From a checkpoint of a small transformer trained on Wikipedia.
Size: 12 layers, width 160, 5 heads of 32, MLP 640 tanh GELU, vocabulary 771.
Training: a variant of Adam for these matrices, 112M tokens.
Each number is 500 + 25 x the weight over its row's rms, rounded and kept within 0 to 999. Layers, rows and columns count from 0. Numbers have three digits each. The size before them is the row's rms in percent of the matrix's.

# down: layer 6 MLP down (transposed), 640x160, rms 0.125, rows 399-418, columns 0-159
# up: layer 6 MLP up, 640x160, rms 0.126, rows 400-419, columns 0-159
down399 105:453532518542496508454459446516481544507452491496498489492536473501513504493506520505502479504486521505504485469488509505428485480551503494536520459520511482525499529516540519478484483505504455505529504480494518397508528485486482510487532475513515553462523493498503454498503468507536489495509499509509522518461474506511502506478502494527512502500500521538519516489484516483471496526540495489461497465545500482503520530505563520502525492489493506491448504505447462528479502483509519
up400 100:529498513494504473489516534480494492489510495541541526538489491471498525577546503495460503515524494475472461530514512525474493494504503452492519482529462510470481462519475538512500505462500479487503494484501491520507537471470514491544512549485473498513537540474509556537450520470490490502494478518463492547530474500467483470471508464535463494468494507503496526510501520485535462503499487491503527503527523450479501491501550523501480511527528478553490440494516518500481482512489516
down400 093:522469551438485480497503553529488457492490491512476531523542513528530508487480466484483534485551518482521489509476515516516494468478524500455506501481486508479489473517502507461452513513473482485519484490475481501507490490509521516473526488490568505486527496505516529517471496540532506490547479482487517503510495477479520467498486476505466489510521464474476477542446511492537548494536536501444504484513499523529490515453457519524505493501530496477534484487465528501511535543450497
up401 096:539459457515488504518539480487476490507524479475512524513484508490467492483522523501545505538491571454496523515483487474526473504483518510509555484476474545447502492495522523427507502518469507528535475504483535504504495525540483532499459544511470511528521474512497460492505528498501491495516500483499476470498508532542464539492468502462469481495502519468552502450486516482473497486523484457509505497508526485478541483492527525485478530498564473487504519497478510505522524515479492
down401 090:484463576490524520554456483519526463500476479515524470510473491527542508513533463524524505471516479481496526542487473471565491502526480504484535514547498482464527535481475513515543483558523469489499502503530506472513508517537512525486436491455498482487542482488477534484488497456506523459502521557505489486485512489515472488513497479516545493471489474522504493461472527506522467513477511502494503493491484476486535455497474500481478522486482471488510489495500501518483538517491508
up402 093:510508472494521485479497484496437513492530513530522502556462488430521478522531526478474502548504494511505504524484495478486487537493508467509475491520506484482531513515459506495516456488476535487513495529487533516490505531527455516513492500464484501507477463458486564505475494484504490474493507509515526494492453522485487541468508485438460490498474512524536496499521510481507509505510531463536522499514496492464500486538513514492468460484539509481531480526535526517425480501453532
down402 096:481537477484517496474492486469467514514503534488481487497463490535488513527535538510500453519501514480505518547476514515510487476508482520501499537503495517526473527513541511463475496524483486515493525512445489431563454473447517538456513491524485523500516505478509487473512549503531489475498498518560478494493487534487503496509519540497462520522521479501547442487495489489497513467522504523514470526494476472542493457497521477476464499513499552503450519510532530494516507486472498
up403 114:492468495542525464514497469473466491511531532543515458503447503522513521477504521504529513509490503462489495529483495469514488509498491482478459490530479530497490492502484496509505533464532513471488536512468522535507475496526504511506522507501490486486501497485513506484476475555544506508486501471486450499523492531435519500492465533490471524504508502494528521476504519452535447488510446497515543521511490456513510472516465519490469468495522553561520462524479537467455508496505454
down403 119:445531486481561452489532509497515493481485488486507500518492501503496455467502503529548529516467513476502512477485485519527522495531487489522512496502487490513465520465518500493548473491509489541494522443532573497473502511478500541515524507470517482490498413507544493512533472518442489475511483521527467497503491500502502494481530508512502495533493506501513522530483501517508498490503525498510509496546461497513457420487519491466527477472539476512482515507509485499515494471480561
up404 092:537503519482507528473484484462457517420535516500515452550497483482476492501484518498504503554516527505500469487447486508498493509501489492517497488552537493474513445495501540487481488482482459502537529461530479510501490522497463542514519511480498554499494470537504503505474487501514510527489480513489478504483448516517494517449543466479499506457485524508496516501490476479528484502529539483536502528493461471493540523537457507497451499489479479501533480522491498480486535458527503
down404 097:496492485506488478502512474500534519542486480490537563500486479516469491520485481463540503533462475494552533474514483552493505498511485482494505482446515518454527492507520498504501509525533492530498519515511525512469539489538544437515504534493477485537506491450505499508446467458457491480480465517497503485512517451511487512489481530497479499537511481500490478487531496493504548515453525483512531515470513516542522472498507475500478456443490513505533530498529506529498495537504463
up405 105:538511535494559517510480512460467465476515495555509512536480488500470537500505538499527474526468546456509516509478495477522473557544516537509501521538482493472458498492469492461498503510518477481506548460504445472503500528521506484541520518461480464511528526537493498514520528508479499498491499508473500502505497484519498484478518480462504477465491487504530516467498509454483515491509491519514505547475507488469489533506460507496451478533552516512503501496534520494465446494465472
down405 104:508478524521468506511494550507486536517526482548532513491554557469512498498513527498493538482500539482465480513501489506526529497533465509505435515562496498482521511499476517499489457522516463506479483519485506477468536488526535485522454473513474495490469496492478500505489514517521519482537519547474502473524521451482527486471555505476519517483491514518549517520503496447476521498498446479511493502474471534518462499510497484512466549477493514487517465527488474471491457485482495
up406 096:582481462570502483501500501473475513508508502510497459518492528476549478549474522506507511528528512510506523478480500509485455500500505498523543464520517492466508431504521497460519516511493519450468478533505545517511547546519511518518486512492488515501489459506525457532490514479525496486465474445482551508500481505506484519505513434502492498498513509501537481477538515482482517493490517513505472489470485500468526496528493523492444502512495471500518476509465484496499450507480472
down406 094:543450518442488480545477479525499491484511526505501500530482509497487523502497502513491480481548516520501510542521477483502507444536498483514537505489500450515499464504500502515517484475501535506515502498461453531468528533526490508473476523476531499485502489461482528508466489510483492474467502507521560495513517500534456473534524473470508498481504516476465536471534512487493476493495516515487491531522518494512535538501468524553501505523433512509528502524443493513456454527536469
up407 080:534487500486526434488491487482492511490526504552539519487487507489505505538482543515494476527475531485495457492516475529554506477465511483536494505522480497480472487560511491462499508511500539474475510452515498503511510497543472472550521525450491514565514547486507510549492516472505506494486486496476501497529493479497498504482535480485458513445496487536480497515515545484464479497510456504527499515491525444498493475503490519510459439517514508505491493514525508505445479496470480
down407 084:507486491536538460501534467449517528519507534527500493483481528466510487507469506490472496525480510525510549509497477493511541477488515463501456519523467494510499488494493478539478474451533505493517527494483549503485494498503518543523524532474494506503518481473474511529455543518493492489472482505520460498493517492517452535513510489478458549474493540516485486474573483530510466451527511505499485527460518490451473451541496530493507529522536480502487516495498487537485479465477494
up408 101:488496483525526502528513523473481541452496483501496489552460527465479486501497523494566498511506507493524552480436487510511552498512536520445488494535537478498508515520481486464482478455500483508479516510516518494506539502524483552506521464456473494483526459511471500493481532482512525473468509494477460518499497490492490494513512462455419534530529489513510507489495526483508527490496482525516516510525457436505460509494513499501484486496490503537526513523486540532490506486481495
down408 096:497523453532521495523515490514519524484531485453513456533481481494484486499485509502483530525486525505487503469442480527439495531533505489494500517496504480503524535523475533501484521507477427488491483500521496538480488496485523560459506530498494451525468476471468521499526546501516503500490509482517448500513532524490466495507544531519487515515466463523503578483489510504520525502476542505443543505519472489493508467509543477487501494476513501485508465503488509528499522491452500
up409 094:470525493507520497531463525506436532462520545521503495504497454502506515465521535497527476481466503493506516532462487500470518506526534485528484466504486524499477487494469499453470502471511512481487492522505457519496494514508522495485490543486486501471516519482520516464513558484530510477502492517487477503518519525508516512498467522492485510500487477507528500509501502483483457488539411517520542504531472495519481515492530530519463464485515522542545533503526528508435496493422482
down409 091:569486514523526498458459507515526471531491492486518485470502496516494518503521534534503500516471492512496548482492508517502490513521481527466524513531507508506428461505519501505505524534496524512528517499514528490495474508474483476483474537498465530527483547486507478510478463464502486462485512515520489485475468447496515481453518482525536469501535532465483470471522494457507495497513543474525525487476482537532489526467440505483511470465516482521501560513515494465513460542516516
up410 097:528511467509499498556512498498445518465539517508479496528469503459482506486500481495525519509493497484498440513469466486537465460489461481525505498472494528508479474513513484451506488501440459495501507553496525500525501515507464532543490512498495523559511480489497497510505520489534451491508509487501481534524471515508505479521514492464470478455475492520538463487523495451557513500506548478530518490478506521507485504512527522505562461492541474497518520521508469510506496508463543
down410 095:485515535498489496473468516514516496546525471474511540491489500490535462478504516489497522480460560489506538498511477511512459498508511505503506505505508516499460487461486509509490533452500515512478474507515450521497480466463498523445484545527461510497490491481486538503502487462519449469455489495490511469478495505527501478513450546507533502548472476526519499483494450509533550498535502512499505529505516525533529502526500483516529519467532467515490501486468533536491534559472460
up411 104:489541484494536507485508499504475484477526484545522476513479514469459545515498476554490465524470548518513508507499486479521462473498526517517464506550534499485467489525558506496463498490535493464485547512499496496465548517484512477510478566496481537496512466440478480491496500537509483522499504481477473502512485484512491496441504483473502493470459518510507480485520560492523530487491520519507496523503483506457511470501484509508505515482586485517518480515540478506501511475474481
down411 100:567467502543471540515483480490483525474515530493521471469508520517532511489509512507505457508513484496518455445508522536474536566486504476481473501494435478518502453489514489486505505537480512479467509492503507507486524466522478527523497425503478494501494538560531455485514509502503502503501534520481468480506489481471494459508519482517482526529538517547508560504492517485501494487499479482511498501520498506537468509505486525488484442466528526484504512514520492519486497466542497
up412 105:530534521488495508471531554466429501490491506522521512497476540537491519506520564508492509513477503510524543472526499496490521524499535463492566483467463490504474493511486499492487481511517474478485513498479507518472480480517488526497516516506487466508495521522525488511468546505497529509500481473479532521489508516459483474537511493536483529500539481535500474538525554498509494486528459485540490511483514460462480506485463514464475494499481481548525520501531443478444473479488467
down412 105:553512469455517465535510495492467522487446494514489514517446514530515512519568499525469496504460481497501496521535521455441480494486503500515510484474518557520495485478479496473480463484505517489469527483485495508513497512509530512453502519527505499529487476504531514494482507529505504540527503498503488503492567542467528453501532476523469505520495510528500486509489520511490513513522478512574492501499496489462520520509475490456492477430477442508517494487549498508494516486483486
up413 102:492526483515501471437547474507499502483530491524512492523488481504513532508521529512480460529509523493495515484476479444510503492516464479527519454466479509459513532454520510520477485497513463495518514521471533546475507499482482535569502488500485529503538454515457493538495491495505509506475492463477476530530505475478501496481540477507480473494524510562503468522565560501544465490487514494519509532508484470466503484527472515474503475488539503511498507525528498470539486490483496
down413 096:461522539518512508559504477514500533549531449499493504509510506481514518505490459541474492506523498477482499476487542510535450486500515495454516478470501484473474488490469508534531523508495513492518464514546453470500523551510555497526520526506484498477479530504461465505518497464505515507504503467497549516452485487500478452500461500490507479496505515545533544512452518524472566512508508465505484470482518520518530512488465512475503486467517503467491480486503494500495497466509550
up414 089:485513469464558547525503465507474502506500529582471501498477544487530486471521514502502491496463488488511522539489478505500474452488559530509534508488509548490465502532497483468496555509496484470478525534477460516483500473522525479486514509494484486536496533484492508529522499535535486519512496501507483471544497478489494503486460470509512498462454481541502489483489505455496496485504454488539502505497445504508463486498488510488502473495567524538522502485508521492520499551476507
down414 086:489487523457461532491498523557546466451478484505460507522515515523474490528462535513467452448497514538511492494459495522529504495493509524498521483508502494539471529507510511463527499536498491523538515495489508472526503488486496447489508499493545563525506497503482547473484530485502491508535465448506497498485475458505515482462545509502515428509501497460521498533495523473482466542496512456517509520473531543475489479500528490515503476486508514488512534515484495512514502520484470
up415 104:524492500492511506468533520508509504511524573547512414495477503507483518498531529479513527508497506462523500533484499448537541473490450471480519500487461495538485495462499478472489502489494509517474495518467468497520466495520495524493477520473474491524496493494482476538486481499550461503505492494499478502569514500468492508490507487508475503536489499531522440513498530490533464480480472481525501488488522447498472484556549525504503507496502551506524474505496514524510505524451521
down415 114:481483501460467500504480485485536522501509555503504489505509511474492456488517484494518470522493506533532504483490494457516527515450494468475483504472474517521526518486480526467495499525490490448517496491477488513515530461464497503518525502511431522487542444524480527575482468537516500535486534502496510461471498535490516520453519502468536488524528466519472500547470523481524486492519492467535529490519491458514556501503482486497477527536523480472499506472524503541502477524492517
up416 088:487496519502472490506516512504510506459522508521524531487498448485531517510494510522496458526484502512506459518489482522495487453484470494532500498500464512475442485510513477458512520471523504511475522544474482493509517460554498527513513501485498491530484465518549530560453508532568510505492496495473504462532534487474523461526472473504471557514517511530491493488504496514512510493488448511519469498537522454511525478507476520513497447512518495533529472506457448500458510512515479
down416 084:494488536512530489456480483507493469533457490488494491529479506492506486479497500507483498513525513494477485531497486458485501484478485537561506439499492525536489498511494460479552541541446540512527502475504493466548495490511511455505496484537501510453489538455542517568515479516493458520499487502518466541484518540516479497504525477492507529525519491480513507522515510511495496497521491507481497471505498451482494496497504486471475513506463527477462544466467503520510582518478500
up417 106:527464518502552535496487513438477475499514506524530508496459530501478512525535519506504487522486505470498544499480478476482542555492508439503506499525525513474499459474477485514513486471491506550511510515461508497517498503533444488517527478518494436512500517499546478480521537465530510487504478501510536497482521495451497512501466475439463491513518513503537497483496527491506483483536477465522471501498476531526484519556514517498478477513476492505540454497498491519455458482516514
down417 106:495485480488514504486513504508516456491538552537501519477542487539534510530517520517509499445508494505522513494477525515452510481486477527533514531467511512498489533547514526518459521480516500506468494477511516482483453464497487520480542486533479512471504439496478492474533481473517488534508469545492507562447488471489542547514497501522489503513499452495464526517492491515533496465461478512465471509474493532523484479517531496488471450475522488486470515531485481477478494513481539
up418 101:525445485501522503491518477483453493465503527503542525552448464504484517491526561500492451520504515440521516552482517490505483516504449490486518463483506540491495492486510496489492487517478522489520504528498493514529503518540487534511515522498478555507515510445483483492491512466520517454498499527477470469515484486501483544492516505472514509501464510508555481469486502449514533494520460512511512479482526469472532474515464521515462502511530506473523474520473563519469501499513500
down418 104:501506508492454483523550477506468487510500479489553532484446495478493470500515499486480471519503519535474534547525534472508460496500505463508511475521513491475533495476500493485483508492510558510496519479496512515458504549525492487487496525464492549543528483459541494472468468482465523510462527512512486485486517438488457521476551522499512527505526509477498445455507542497512529519521503487495506490507520509503498496511505531532528456469515434519495523507547497521507513491474511
up419 094:472531504570485474540537518481491526486511504481525493510481520444456508495468524512489501503508496485468474482451515487568460497479546539545523475533518559521420490497520507498514491504483470517473529496492525499456492474520488485545503532488473499553474481492457501522492510514535529475463504480475488538481501517515509476508533513468481478469469497491512485504500548484500486499458515527525520516490462518505517484528489510525492476490515492524472538506498498497487504505479474